{
  "n_layer": 9,
  "bias": "all",
  "decay_fraction": 1.0,
  "final_lr_fraction": 0.0
}
Each number is 128 + 32 x the weight over its row's rms, rounded and kept within 0 to 255. Layers, rows and columns count from 0. Numbers have three digits each. The size before them is the row's rms in percent of the matrix's.

# down: layer 2 MLP down (transposed), 1024x256, rms 0.0591, rows 918-1017, columns 128-191
# up: layer 2 MLP up, 1024x256, rms 0.0591, rows 919-1018, columns 128-191
down918 109:149133108139106154106132090123097155112117204161139134149131143145096112152191158129131130114108137090150087120089180127153130091139065158124113122136134150154142100148122142173099160099075104
up919 100:157104172169118127123128147158128153112113098160125114106105122149044015130150154136103132162106171146129133116084183171116031095097100134132089127118117113193137105138103141151122145143119111
down919 098:149074105109093094101185163121155191135109152079135133114089140115103099152099132163114084092170085215121145061180119129109099199192145172149185162171133120109148108142149127110152145088158133
up920 110:126118128156052188106137117137090060157178080135172142123143050133110126069141127124126132165146134018063093131135129122065102103093149077131156167099167156105115068130213110099123149164122109
down920 093:102121105127102114098100141143174200133091143110136125113118140156081102116136152146139130071133098098108124153092145106139177077051155165142111147140133096151103064187162148106128196111118085
up921 100:051116127121123120095121146114141143140155149139128139096105115184139141130153092115147099119093167106130191146150146096122134112116120134139116148081129154237128107036130125112053125133163136
down921 104:113097113094149149100096160110141137168140149089167138176231112072129170133125071096155112142133113095105203144137112131119071133121149147141128135129062169085168161181122100097102087079127135
up922 122:104165093140173158135157171140098207140154048110167173171105145111184124109110156114199145070069125113095131140116118169116157105144105126132151109132159081196050102213167093158109073134117124
down922 105:118166132121136133150119151107115119120127160125125143104089146156081067120086155151108122203088154188128152095179072138100145111123142175114138128137094170111107083097104129166132118113143112
up923 094:164163129138158084131110115158176087117088138170098102094092163086138124061114155103125065125149115141135173029137077085181088121159134129094158125167129149209135184105098099154129146140154166
down923 100:151109174119189121113082154117100120063060178120156103135191062135130125124136123102106155164092134161151161157159115095153184160145139122157138126132147127158135094136135149179107069122122158
up924 106:113139131199168090173075122063119147164085120118102124108154149122145117182156195150161132089105123130158115118119131115185108141103138107098113080097143110121124150141124118145164091128129117
down924 100:076133126139080126098199137101173139124070112124104108097169141072150101106190146118130136119078091115147097138144108136148109145113153107125113110119111129191130126095129105160069092048114142
up925 092:126100127164032139143112088136126117119162189142134150137091178133132114114171106128093106116195120147152122151123122147109149129138119092115148073113135169146099073137073096115141100131115133
down925 096:141176128107085155122124119103101154105111124078175103094175124114119131083082072143141139081087094097139162165123135111171126097131138065117119124111100135124110039138154108153126187164125127
up926 109:166156077104142109123135078157076111111107113137099123107146024132158133094142118109095100132147091105085138126191105150130118103137126122157114067154161082097137110149037066099104123133127095
down926 101:065116101117120116149158167088145075147152132136146108071179124067110129151174151179135107036073082072104131122113165127146141090117099135191117075129103074202140120171110163106117131156082161
up927 095:109166187150144142095119142123095106112109107210085132125150134154177049113110105097134195147146097144108120134142118146117106139135101117122150106127115086121225152128119134144088103149086065
down927 100:132121157109108151215087104133111140208139159183143146134178175155130165167084026069153188131169131143140098078105125136167092188147161107139109139143160147132127122144172110126141128102186170
up928 096:171083157127111110137154149086168080137085092101164187161165162111137051110127068107101120134175094108157128124110082156141121164127074142108096112183096078051179179139113102073134191142108165
down928 094:081131139143138143176113166104161188135108094109156082109091128138134127134175126163151079158089139156071160104120134135098116132087137111155116108064114149144153095068126137146179148093131130
up929 099:150159157164132134097163102166109048117098089118116134086066084107185158136133116130081103113163073145140101114119141098120123049121137129086180056185172147094089122110138194104171067119114113
down929 102:110173111118133152103139116155087070089134118128172103113140102186130094100186145123125187143113117112128164159052167071144107105118149151151103119149143121115076107156162119172131204157151110
up930 093:162133115100135087131111131141025138115123122124076073153148147133127152103121114187114112150085115148127140165163096137149120124092114124116102083173088155099130181106085126147090182115078102
down930 103:086128098134082100109123186102116150128063058149192109100119133105065168100087115159119099111076120136145148157111083145102189138177080128146062100155154096049124088111127197136143196084118164
up931 089:104162198109191140178124151178140151164116136110090082193190134140130064149153151102127141178166159124147103075150118122107114109124161107135038154130124178145120141146102102110100103140128093
down931 096:119118173134086160182125135174117162113080088162131142128182147148151098065117145118144143137138124156161114122117087155074111086149178135127183089151122120095105131122131140168118171131207125
up932 092:108108191145106162135165088117114101107065133121146067094146169058168161110152161051141113112161122128109145090118142103172101127160158183166130118110086170172147151133124159154179079118160134
down932 101:140171117125115123117144076158174164111112158105140114027089141155120117180128155136133125117105127149185145148076088092110121191193170120151079197118198153127115067119129136229126109129158132
up933 084:187138170194154125121203185108079102129079133117113098136119137107157085118156165086128120106056173090091162152148117132082146128161091129110088133123152124114105163183077122166166153103124147
down933 087:188129153149051097129155133133150148073132167141073160071203144148113118131083134081137105086165188097173110175128145174161176117138166161134155079140075117135152149078175168112140167158114154
up934 091:130148111119149111106121102140057111084180148082145166140149135182082158177095158115146157078103119133085128130181130119127133100138109120125116146067131090130143167135169206116149150105108111
down934 093:124147070121078170093110124123062103147081157171100129188144186110133081118132129126120116126164173161134181131184145122142121075117133138148108064150077098112176113103139129126167118109140111
up935 099:076118165146122114099104105119145154094142131142135173101156180145134149137128052147138134047176206091104122100098104123157127084080133180169106097164138132110109177089125108146073163144099087
down935 096:159092095104158135116138086135106110133158146136151138111161087164147144182103137159107093097138131125104132144102055140113089148152150158207093148116166178157145120149178108142144066127155106
up936 092:122140172156152139099134136139105109156170144081110126112073099076076133135148107125150177117157120188144115173074152072152133125125102063142091105161116089130184176118109162117066109127138098
down936 105:182188101148184141152188107059106152153127129084077089158158174157126137113114122137102110136138171112126138175098128153161100165205111078102154126136087138102121168106121115179083086127140161
up937 108:135131154093136160159183135148114097127095083097102127082118135116147083097144123084127107116124129109191125146222070152161103175114095121168133090141153110087154117118054189095075154128141182
down937 094:099120068159143085096165077154133161111134155076159068151165122147121190117145121117130094088162090155146126123112126073098099063103109141172137164148094116137119122066106102119086166099137148
up938 116:189142129167112161147103122114141162162108099105103104125151063126127118151061105126130147126103140149187155124130173092235117165101120136139092186159114144132152151127155151134161104130143035
down938 121:149120113064119048143151158133126101139155159123086153141109113090161115115145145140165164147066146077186082147125124126118135128063139080102115170073215165124153078132181137171131113189145120
up939 112:133126129172125136047121176134125089139158091105124151163122111177162068144135098089042131093144163091152146115169072019138120149110137076118117163146188146122150175115182129073209078145138109
down939 104:171136127201110061113159158131142133140124120132118089112130118120130136171116111115133138099158085102214174134106122058105110086104132093121079153166121148058141130090109104177192119078078117
up940 099:183165196131122100108174163178098113132122072144130123138143115166159155139131111118169145129126122140086101165095113015131133092166136105214131131193165135096092179099082145094145168117107100
down940 092:110128118110201153151119116066108097108157182148124122076101090138104094103109113110148115119091152114196121144148126120134125133119163143091077161096070113126179110117091098192097103194091108
up941 105:127171109149105126137159102129136104118183129139136143076126086101140130058069169161125135136123120150177098035094196200058153140144130113146071158121201142226110111069151137109126145135104170
down941 105:105058092064096153210123114122047095075120103122067137184119105060123165094213148153162137131121101105120088112155122132172075185093087139134195108114103127123128113130161118129170155138142114
up942 114:116142133107119115090124148051117123085116069143117208165104172146222090142073178119142100117094154193125114153144166100152120120133169137102098129119100075143121174171094161100109118169135150
down942 107:078133157164096157149097120089169108127139110117183110102129054189213076124185116134170145168179133092131099072159142165082142094074166091081131120186156139133136120106120089069137118150127164
up943 094:130109108142096089139114144107154127122138145198132128120101110124165111116130152070193168115101133063177186085095152133110132128172194118076094173133132111100140123123127086083125179138139108
down943 096:176152119107125131102178149084102090042173161145154120188159128097142084147128078138169109149090171189045139142131159119099163094118133144194146156173135155176129103088096096116139122124173125
up944 106:131174068182185118095099102076131170124107205115133181146132116180124125129089122147107147078114088138111060097099140081178125167093094072122153148162198123101159176143109204095069126152151150
down944 104:120150124157128120157080187130123124091062195153177138111154138117120147088115138157131148095087151189083106157161150096203140117156143112108117060084127100151177172142171104182155099121137110
up945 085:153167086141100106120085074126126088145100123102059131087114106098191178158119098126147157142105100141134105102087092084125107148160127076181125078075114103071146124144082135119135109133136124
down945 085:096146097182132135134077033122133124172093191110099109126076096097122162142145078116198156123146159096112132118078080090066076115097094141144115110134122184096109126116033137092135076055140085
up946 106:115118161142115139107202183101144097098112111104171156169091101127110143137150096136128148148125110076118189126152170144067111098137105117132096107192188143092126093152150146160151218137189063
down946 093:104123154098135088191155118103088106146082140105164096079151122120125142111131183156132154128188202163150147136144109114145184177129144079067111119065082152111082167143113164087115148200184141
up947 089:093110150083079117095110150113141154144190157089166097154140119085104119051182138099120113186152184097111117192186117115131094128146126100085105106100128126163093115128142173166128132129106087
down947 100:046129120165087103136136142147134173135141134135157110117141108126105143178112165119166196133097135211079116091156152134092136111145130122095112116148129117143168076142170124115157102104120156
up948 098:154091128145126107089157074104164160190132097141139155053181138125170056126156156188136133123148061182085101079116146114154117099088126114113120099132091178110148154166096145135159060145108103
down948 091:117155129101206109141176142074126091136157167089161095165141090129167129131066070135137111127115140182138119141170151141139113170123112235139080081113121155126163169121077118175133125067154188
up949 095:126107118148146079096113180121111152129061124173155105149159183164201087097067125091186171122125128115151126157124216093098125123143070163116120194118129108110158124148084129124133115126134124
down949 104:127152181186087122137132068097116140124104066164101169096140159059079129105146155178118098093141169145180136129203100202092167189049123132109126143135121111179139108107122135103098121045107168
up950 107:129105106151134114105075096132115195124165170150116156127127103174118123119123128099130119059170148121122123087124159168129094050103135127147107165136154152117139132137104103097132110142198114
down950 106:098150094056086160158125126128148105110085074103242140092155112160154165141119164161181167094164119087129120140136161160137136126164162162111091080125136094074121162094186147146204161161085207
up951 113:105072098159122149094139142116076158136108148093130127120078139116127133085139141128040048072113124089192106119133120098140097178070096139177107112080176154109124117146108113095127153107103139
down951 108:064128160126104144141125107141114096137174118110122095098155062133191149177113163106153123162175138131104167136063133097135084131135190100128172125084120135104136134135112100123117129117042119
up952 100:093162128128065083113057128155158112150137047128167103163070134078121105068106106070125128146132164109121132179087101101144148149136180110138082095165130161157151134144161161074138110145134102
down952 102:124186117126068096173124094073191192101159099121174131070096048131117125153178165187092159133132188101129157141108136125154162152177147164085126119177146103127137084167153128116126143156136146
up953 085:165168090120172153175034127133044070096083106108145145133118140176212099086109116206116102119089088161122165058155124128174128154150111087113122143104099203076079099080124139124082157175088118
down953 086:142129207139154089156088066102131131100094154180154140126131162180126179137150126156099127111117150158140182123105164127124111138074119152091117114099112147141107104050127106107120114146150123
up954 094:145107141140163184158086101159099114108152170141125118178118182128144115136150100095191122108150157119114109142200143170151142094122061110138128088128155181151098192135106186134157185136143155
down954 103:130145143154098178099115142108127095049124115068139078146137118161074149165080220087070185133168068052152083118148118084173082161147162191148086101152165088119156144135149141113169136098102119
up955 108:201129142128082139119164086165144147103116150182166114128125042154134066124140130098138139112096092082126159150046146151113169145084166138106110171152080130152151122091141132152122130111077091
down955 112:137100145142110086079197134097093115130141158135172166131118125148135174126118164100137123138109071162123111178138087217125100027131150112089097112078099084112135114114117103112117149085150136
up956 094:128150099148107140062129155123134075099155090130104131087131173124162149107166070147062149090176130085096126143066085083123110187178166143107105123181107096110126160136166141081114115115100178
down956 105:152086124183153135105194071182182137108160153156092130068150169133110162124179108147109105188102095155144069103118136106086118113116134102125090137122058144131112130174127119136106141073117115
up957 103:142123160116168142108167099151111109111136127172193108114169128097085125154143091158114126090126169138158131150172052161104131093106064149151111135156084137107166121123185146160132108119071110
down957 105:122161129139118154169175097073094204123094172146112117099129138125112129126060146129106146120076146147115117196090096133170118077126086121141133090141176123079154165132119102079121150107172155
up958 114:131162129120162099054122188132169132083129092157150195147160101137121125119169145059142138108098166100104118125160154180140105145069132080193137120128131104111087178165121088139081139082123117
down958 105:134136138163088192210130149119151131173104117131124105130141145124103135115113104090073141166159059176191115089143150140134117117056148155081110144124170127088162097059068140160184128110067135
up959 113:122074141108094104142165115125142128037103116101193134098134070185116080194129182114089090165097178139130191103093074118093120095117123128092125170147058159074151112129142100104183160173077157
down959 104:113154085165147148144145103154123144128137123172124104102108105052125152093112052098138134117115167159193186157148137081124132119146168143133148147086099103142104105091159205108144114107107122
up960 098:124155092143099113057099092106164143151125105110100182163099070082082108126120132137104177063134096155136098130112156155171143104099127255146146156094125176068087106199129112129187163126112163
down960 099:141139083108100106139128167106114182091125172151138108081145120168146128105139114177128091157098159146081149089174182091131132134068147165093099151136097083107158163109120117094135124094131092
up961 098:111189139137185079119136146156049137106096089110129136173104097098113129090149074072105183123083156139164135154121091137167167130113160157134112125149146137067128151149095130104147121171162125
down961 098:157130099144118120121175192080175103102165151116105157132129099158149141159151125153141144165109075133075148109106120145107113151139112101135162116127132141103118152096173107106157121067143168
up962 094:175161087083126119153113100158104164138069132114052129098145134119120116155133132134138061140170172180119081120127150157143164058124140098106182176166147172102160170101150146122099126110114111
down962 093:115103148186165072111060107149136115091140122195037088163110124076147208136167119112115212127123145122088132155110083153088101169144070146093131151132134078148120077107178117069147123162158127
up963 096:146151152200125091173115177148116189143159151157101098147125102142106166130138164177192127163112158100106138136164099116113121066120171169123066189130144130182068121135088155139093104127119123
down963 100:132107084080124141184111130167116116217153131077148124122130178109147094121115151214089110133171159072093140109096141119094080134125087146172150097094126128178131112121131144121164139116094083
up964 108:091077187117110103152093139138164208115147097112109177130136128077149101126119069093141140119174108104150175123156147120164092150123134140131180154189123189160100142085105082084159105135121161
down964 094:164087172119193129153061112076149090145153152129093202103155174149133168072120117190120089121153126148178182173163117112151071137121119100139114117135191145091117120098149132171098107095118098
up965 101:151061105167111092157134147117065142094077083122189164151138159115144112183133182126121096141082148115134120089106073085154113129152138090083198138149146119075162157134146107057088096115113129
down965 094:084123088166117141172088179116085141093104152128094170160192108220122216149120142168119096147068105062119149139112177184139087154153111170130132094120186139111140116155150155154185109106115085
up966 088:082101128139141127157162119142137113122137136150181149112160080097173075146143119101121110168198165116139162166133148089064111110156154146147176173129075076170124164140087132119107128109184101
down966 100:129135118147140102160169167139176106095158198069157118132125116082093157083155116108097145158097131115098149107122168098136137080107104139074078117122173126060121113091180158132187091146095119
up967 101:079128118111117142134145149147136143181152157129118136152055139125104122136169098127120089132159076131146120080105131150193144072086103134181128112123137119122153121129116162136174116162139169
down967 103:152175073156144094093092132174124079088107140150191118132152151154123058099126152102079092141137163099156153125130107143122156117146120134188079116129170160154159134133168142166136131133167108
up968 101:149090130090144125132123148183115127096154155117114095110119139141119163103192099146153109108160160105123094131074125057099114135194118057120088128093129100153164180163121041188117176149158107
down968 098:149149102126118145181137104093098172146141139143123161055172153101162127120127149161112084147118146079117138125220145158133092139181132090099123113139145170130143162165176071144113168162171156
up969 114:165159203110126172102116148104155085135153142150132123136098163091138124072145172081165152086171182077172137098123137141168107119144073173181102134176111117147089148160151061175070133054093103
down969 104:114126118103067166130092143125075127165090151152097157136126139093093176174143174148160133138111081086143126100166112101095124148219155176141124094119122179163135147169136152106130206157175064
up970 094:127112180081112122136133104126110092121146096110142097119100090067086101099168067171124135124184150139123097164089170104098076154064098182144166056037103119167088154091174113197204125151132104
down970 102:136108117144113161083123041145105176129076143144163093114093163106177147110114093114136092154148138124145141162104127119143081137171119167124176132074163127192117161145066130154052156131133152
up971 095:070131105157136138162131016157134126136163102134079146157117084114116089166157114117139203110170112154165131147171140155190140162125134105162140169124098116107121139164108170135137133134196126
down971 090:089126132164089137130131181109151152050131147111122100146098144121148112083130066167185167158131154119103120118123091122090123133100134146130107130193091132122123110086117174146128095096126066
up972 147:111150104145107137158049113110149162101112101141055072171085125126140121102145080101112147103147175142154079115146130083156160089163163112138138171159136121108204074183140144150167110140077169
down972 128:147112093168090078072142121159128141178163116092102115138138131142137197127090129147156125139111121157135125115155123179128125138156113096179081128131181131084120120170112089068134159104092140
up973 105:090138150191192153154178156170172186129071100128064142174181157100091091084168124115097140091094180109105118161099127130148092110126134087156120186072138179175198150148111127148129075099168100
down973 097:128134119110134110181143133124074152100114119218123140098123140132115122107147136094106155099134136138073146128084180096115126103110111148123129057151131105110136107130172111120107179097125205
up974 123:145065169086131094100157104163128122122137137119101109166160098087106151125106057140207172094128131117180098161114157138118121093102089094160151165048096161177083152140157182122141123137206099
down974 120:111132161070148125094133112122108142133162095180187089153184092100138156175142181148136143105155145050091181154132086134085104103105156112190111088184130181110107095119185173105095128125084066
up975 094:172129124095174091145127121113132088150090146153086111116097145045038138179128168105147137120067137117081115116170084128094117187176073148171097148162119126147117190129092105162148126143130145
down975 095:129110168187161113120165144130096135128118128109183141073116105179151089127168134103098093075093087132081077138121184152141089142116140163108144120116135205111134128105106068121135197186173128
up976 096:103098105087163187140099076159126122105138162116100091099146133090171102180132081147126137122120078123117128144175202167137128149087065138107125148137119182137129111121155122109129155138106163
down976 093:139142150109147102166090113119157121147120152123192127101074113136170161163166116100176102111126109110151129134099222100137137120064073147120077178118167134115119113097126156134145164093152109
up977 100:097089148126156167116100150127146112213149117193147130158112125150115202098185092085060145144174132100153196102143207050210129196127199166121169188111140112125147096129088118112075169158081150
down977 102:107159144068133123147140164126107135154125154163099112144149170088122074128122134125055163119133222138156093110143164176095081092119165112130148123140132149137108152115092054206171152100189124
up978 088:130153091167115156073120164147138127110137136144132152110128122142102165118134130137104146094159170094089149161090139136137125077131110097095122148177123132135043109134173124047172127122048151
down978 091:134126088175160160119120197103160094098111177120145138075149146158083150069143098079117084120110099158146121134150167149107162185151148099154122128162141166103133174165118168154134122144103191
up979 095:067137188153117098143159119113157059187102164118178137161140116101131153097116091147114135151133150046108093150147060155143086126138116105078137156107168156095108170121105109147157169142056103
down979 093:142111101168130136100131082132118156160173137104149202099109153169143136125172143124132172148121165149198171135111092164142094140080160102119149185098165114133129127165132113113157168113130140
up980 102:126095142072088119137131183066146119117180131158108118150160144104154156143116141167122122100192084150143089142130130124169124109133014139122124102113115142112120061111152110155154198118103128
down980 103:166119131184119118151131101135074149054167130082081082118144121137104121128115125119098112098175158171148155086194138169183171165117187109119104128132102096129152209063189107175123095126143111
up981 105:083127169114122195111136175199160073060127105092095152104088111111112111130102064106176211084116112096170161146113128174186123134173135128148126156166118094114114141157155154099119070111129148
down981 103:166210121153202163148177130118114114055115107159118102133139181098088161117140126200149100132147151109078169066122147155145127189110134109102153163108113154111189158054131130088170098130155148
up982 107:151080125174105189144156110091093172134133186126117137110097113177082115141107170148131140125109135089073121114120162199106113140147144106109037101129158121169111141089190154125130138053131108
down982 104:103139101113084126142142145162097129129148163133149124103156123126088175110122139116097131150071046152086177126214135125076110116153110171166149131096109184137130094158133172146090092117168110
up983 097:104134221111114136152151114151162111116113123147159097153157140165190090088128114174141141114159134097091097196138142056111123142112145096069107120103133168175097124191118142189179109158176127
down983 107:098229146100095085119120179174136142155088060138134153124103083108091153127129105105131140144080128073182157110147090120096155064145165134128122078059126177139129162112144101129180128171182113
up984 105:142134136166097180116126136130172121175097141135108110169176116144192156086173192077090133116017192105096156083154179118071143117133132081125161167137193164116123150155073098144154145116142186
down984 106:133100115170145087105113104161154144087152122130134068148102082118135113099170136131146109168133108126133119129096098108134104069164158094057087165085129168128110092128147091137126096119133092
up985 099:207117149182145162174116091089128058152114133147162149120188169096096139137095099166102081119094177146166127184099159116160118131127129076121093099167089173161125064128085134222077145081086132
down985 099:122142110177114160200101158118116081157108140151121084120138141154112201116176134093106126035167108126103107137129137155137151098129065188120207137138129077077145109145144108167109117112206118
up986 075:172153152195095082138147120121158140080081136038076099160136089095164150146168112181145132138094128115108124102100138099046137186156090151178147080114171125118143103126111127109178083163138098
down986 075:154164109160173158107069115132160104160068186080105164169090123150128104176148116150164089133110124106133168095153125166110113208137125092115116188158103146100101105148085100167103149070135123
up987 106:130075074135121075155135149091113156139107136137104163079127086122115112122113087167123112130137124084153170103142128184113120118129097120182112095125121140113155114138122110106130078058056150
down987 116:130151137118121159147090165042172105139078193111104102121111137111113158136151132161158147167172114163102101110107090130136135131140148174091140142177085138162187143168177121120110161090111139
up988 132:127155178077173105141107139090131074124146109140166117121097186139114151109106146152133170040120120127130190184103165151107100138114138150149110091051150185125122205146192127166124117129110058
down988 106:144092119104159146146161140103144141132067138136046184065136115082117073128122111122134198111154128164142110181115119151086109046117157111100148163096137103141046090128152111119175097113171139
up989 100:140182093121118124069164097202080116090153138079052141143144122150118098162099175128096125081112129107116120129147117093189165118094132203130182107140088142199150098129133046128102107132103173
down989 102:144097135118082133106076174110159157138122101221182139152179100119148059115094134096145166111178086123150067133098105129129116190179142085158104118129115150066154129143103083147154143114143084
up990 095:114172098191142142175105068119146130183127088106101171156166119137145086079099105095137048119154127138145167088182181126115179144134161130171179143154092128145111117146135100100127131128082105
down990 099:096118192167064113066143096148111100162159110139106037159090140071097149108047123095126168094109167093105109140184137169099120106099187099130145093145147137144113161055169156139197140096171079
up991 089:126122153026089106166153148168112106078086155144108146120113117170123151142138144124105071105099158066118115140109130151151103085147125142091087048121167138193149171153084037119127123160160136
down991 098:076129115123107086185120129070159126191195145085143120151086081120160123121106173190206183088080160125126089126188105156084171185106184087116144151080140087146125143158045108119156105101096155
up992 106:152107094092213146120115173158144117101128082187152174134128187164088112188141068107169153171152135100104073143123124114111094103132125116107142129122117078117110074153175155144085103099077116
down992 091:101155130104135176144077120117126084138058076063077119151125166092163152104167133145108133131102184109100133108108145079126140120130146125054110092132186139134142096134148113184109115162127134
up993 091:088124140172115078151148073112133166181151072127123106152149120135113113168150057106144121166159085124126133135134125133094142130153126112143131154144183159148158185195077161166194108172162091
down993 098:163162151131109143106179138104174113128176128100084148140137156141135161114117150129100167171157163128145120080072127150149092160155161159168078114148143143108125107072144137155204059143112179
up994 096:133158103088108120162080131133166190109095065145122129214164124120178181179128116092153122079105151206103137088148113137111155137159100116155139093137109150162103102143094185074157137074061148
down994 096:079067099114112147120081152065174108123128150101105157154116116124151082094115180145160108110120082091143098148126173107099079119103145112113130145150198103122086171133141133161051141053148083
up995 098:103135097088144085168103114203067134112181105109127146104082097069136155123180155085152175068079188093166082162105109127163084140103135148188136122139127103142120140118130130100126090125141107
down995 097:131145116108117126137181123099138109093107125132099073052138219174133111156108166100131096147164145107139127073155186113106122139144118150104159109155081163066119118144147154110164110156123132
up996 103:128084151152127156130109073120143082048166119154126144150069169098086118165161109090152141126134085069136102121217102121070144100114130081076080127162126123153146147143162149134096231161129149
down996 103:093156109139139060150128139172142098113149167101057075139099081150060140080105112101127131089106139153160141155129107141077134152142139193206170075118112113158159108115116134129125093086180169
up997 118:145109131134087097085135169170167134128132219063129105137112179203100155183107118070133066090133150145145163093139118144096113102149115146128113139177168158138167061164122136131123174111161134
down997 111:120134124099095127087166094128148147110175133128126179139158207060123087155132144105108101124119142124204162133183133153101077151105194141164113111143114136108083124117121109190131125058104169
up998 091:103157129161123149188149102106091170100112126100127093080114079127101117084080090162113156082139159164151173147084131101193134077123125108091137139125117093106097084129096123134173098103138143
down998 101:097176094050168093103101103122153096184152116165128173113112131121187122206125155081123108173151142057117099132153087163115095123122143183113176142173132083125110181111132149119099151109134148
up999 103:116091161157139151149115114150118163144107159146155078159160163138149135152115153093169189155102087099103120132146130149065151167112106140103111150187133172160135143118134098135157164117163133
down999 096:134086086085117103062129107200147090106128130150054142057143073117172167098110158156120124104117109067075059141143179088112131082166143157194182117098165058113124167128152130172095124140143067
up1000 095:137132118063061138110144169109179117179135139155172152129161115097110106116115098078164122080134095120128160129121109126079150136161136162123102136137136149148182148115130097154148117127148159
down1000 102:131103151121120078158169097100101168077087079107200097176111095123096052123042126180152154119114137179068117197097138192142111172124123131158140126131166144130158151105181155140090157113152106
up1001 112:107150126141117158121131101164141150102132096177128173112163143094140063066108138086152087134222120141143097094054127108193098106106088106095112095107127137120120112152140171113157094215140149
down1001 111:119135148146149173074091166137113148162149109164156110132157093150088172175153146186159170088088165121126124083097187149069149129107102078130157106125111134130123090129157121098126128155104118
up1002 093:143107151152128153150120101156172162107178169091177088095072102125140151099087189144174108092106122147128128127100159169169112172127150102132099166146173143145135141150144131114082119094075173
down1002 093:124176107151185135145144091169098103113142133119163133164144145191109110191150145129102156130188152126176155121146144160081160094127152123113183112119129132140133113134140109143099127123144106
up1003 092:091084084147103103101079091097096170201135142130144107114097158167106173142141053121114050154111142098126132123109031090100140160155134088150138083135116195116098145144173120125060150131140130
down1003 092:129155127122147079124191090109137096082116120149134143080127156174079105116097127142131112118106086118096122119151115146132137156130097096106102153093128156112121169080135160148189096101113144
up1004 097:094138149118147167144117119105165151103099091049115119086136133145130175115100114119153129078127129083109118133136133138098110125145177103125106130173103083112144129144123212110131108164126144
down1004 104:145080115074133171153087147106117109108114044147153155102167055141069138121130169133107149207122111123118114109125114122143158122095103136153114078079143087128158123099116158158119132123146053
up1005 094:158127136136167194155124143209106109133127164082156122134132178135124113134160104159138159076150141171165129096108103106123138139147071101156153106113143081124122168164149140068094109126162157
down1005 106:080167148110143088166163047174137100126178140143111152164090113150099128110091088151096095152120087183126095104147128106213148164105113182092128119091129150172110124136112128080145135065134087
up1006 090:200106076152079138183096078108162140145137151106141124161119070095089144121136123142123125137131171168084138150149198157157143108140129088100114178108134102168106166088084104100163152090155181
down1006 104:196137129137190064096104122082071138120149198127115157160135151082123119119106136094150170074144110133071083192090132124096148154100141116075140144086179135115155078134150176076157083109155150
up1007 136:128146125186155122089143148061114150099122096167118116155104085172182094159154146102172082098125142112133092206133136164142109115125141124113159108159129150124082131169158102136151143135118091
down1007 125:105173085141119117120195147099116115129156122191075097103084127126104124099152150155101136132059149156092076148147100152122083132154061176103137093102161088113116127111106105148101144139157129
up1008 097:153116105099134128138138142102203103145090133125092129120112130120121096180147106136137122070086141128200104110102127209130133113167158123121113149151151167145106134143154079119124114139167083
down1008 096:180091055146074141115165200165067201139108099097184157109135161103085107058122121149108144126144086129113039136213107119116131076115159136117179180111170158154126143118121108131130121066128108
up1009 102:199097116133125132121094133156134131076073095103123202143080098111125109172141118108175151074158125075130122123159122133121122118119169136127109127150113102129152146199161127078081119143111131
down1009 099:088093131213061081071177181137118137128113112126121190160094176073148126189143111170145165166116084073132117112107154147133111129132147122068090109148137078139104067121110125100172169075153100
up1010 099:082123146146166144133136133125133142127126097111148122142125131164163137127099102072166100146087116129210117098128125120087126114162078151159082149111170182090079122107169090102155100077110132
down1010 097:158150164168121129148126138123175102140152148113151088106068081086106107082144141119125113111167094073089128127156166116064092200139099159115102096089087138091116151128150142098135173186072124
up1011 107:215150134160110067140226129134091124130129092171203161147101154115120116117146115150133140090144121134152110082176134085139132115150053097109140115086083133098132151135140148186080154142167149
down1011 100:141189071089141142138124073161101162123135149120068170147109126167138084151119150178108132177154153159141127142148128186145120148101165126159100133163123149126092048150151105108118146127108128
up1012 100:148185162097154091086110106142143123170116126032115130147185083131162162112148123124140180084132169154159187125159144131153048150165136148147153190164121127146136135150120129097082102107055136
down1012 091:136136128100182127119100073115200107137115166164113067095153083121092083160116063143175128149138132144171125128141132141109128131115121165184168079108167064149094050134139157102085177088129056
up1013 080:107121131178115106151136115095134137063156102143134132149141143096080065166172128165161123123180144172097156109186117153161114091082176160160136157079121137145118120115103104136200149129109164
down1013 073:124098116132132166091154092120154121132069043138120110144172124121087082074116132101073081144186100103145159156101144083146068069084099118095091121142126153115095113172088117174168130157127157
up1014 096:104141142150113131137125098144114185126082164142145100124107070100135144120105102144153124098170134085132110151140158060138132110089146055105112173124101190126111163156090132116132138129147108
down1014 097:154128122109187153112113072108171108094133135207175150119112144104176110163128127156143052151093144180073167152104113068110126121085120120123126143152097154160140154083157121146217180133155097
up1015 096:062134158150198182079141073084145115105181064171167179108132121126059114115119095112091070149130066145133078168168115130155047128072132160088119175140099197164154119125138124109180111107145139
down1015 094:123171109121079144103126141107119159210176168095124135151153128158169124104166150125144150142173072143109107115157172142109115091124198103087159068111118137147127125116088166116129132163125119
up1016 092:124150191135157219108071127162203150150163143185128143108136156140115076153157155162108107143144153075111105078134114122101172077151111061154132144081199107085096114184116126152164125135112126
down1016 100:122121135177111104122089165167115162090129101186142161128139072134163194157099138044144090152137135127199186160152100081093121101091125137088083133067115171184093093168059097092161182124090124
up1017 100:095117146126081147138118149140149128135094127123144226132124111084180147125125168107158113083142128160166130089133162150111133096182060179147126116111126091104073152138163105112141104101117120
down1017 103:127114186109148081164082183123042112161144199127143113089140144198085140163166132185129125104126117150088150111142093155137103188178121116120107129136092083078150115205164107150105109136117119
up1018 098:063080116093098136178067133141165136157088128136097083067150128107098061089129102100114112136131125202127135120119085113104138103110156153147174163135108129127087099133075173135129134158117182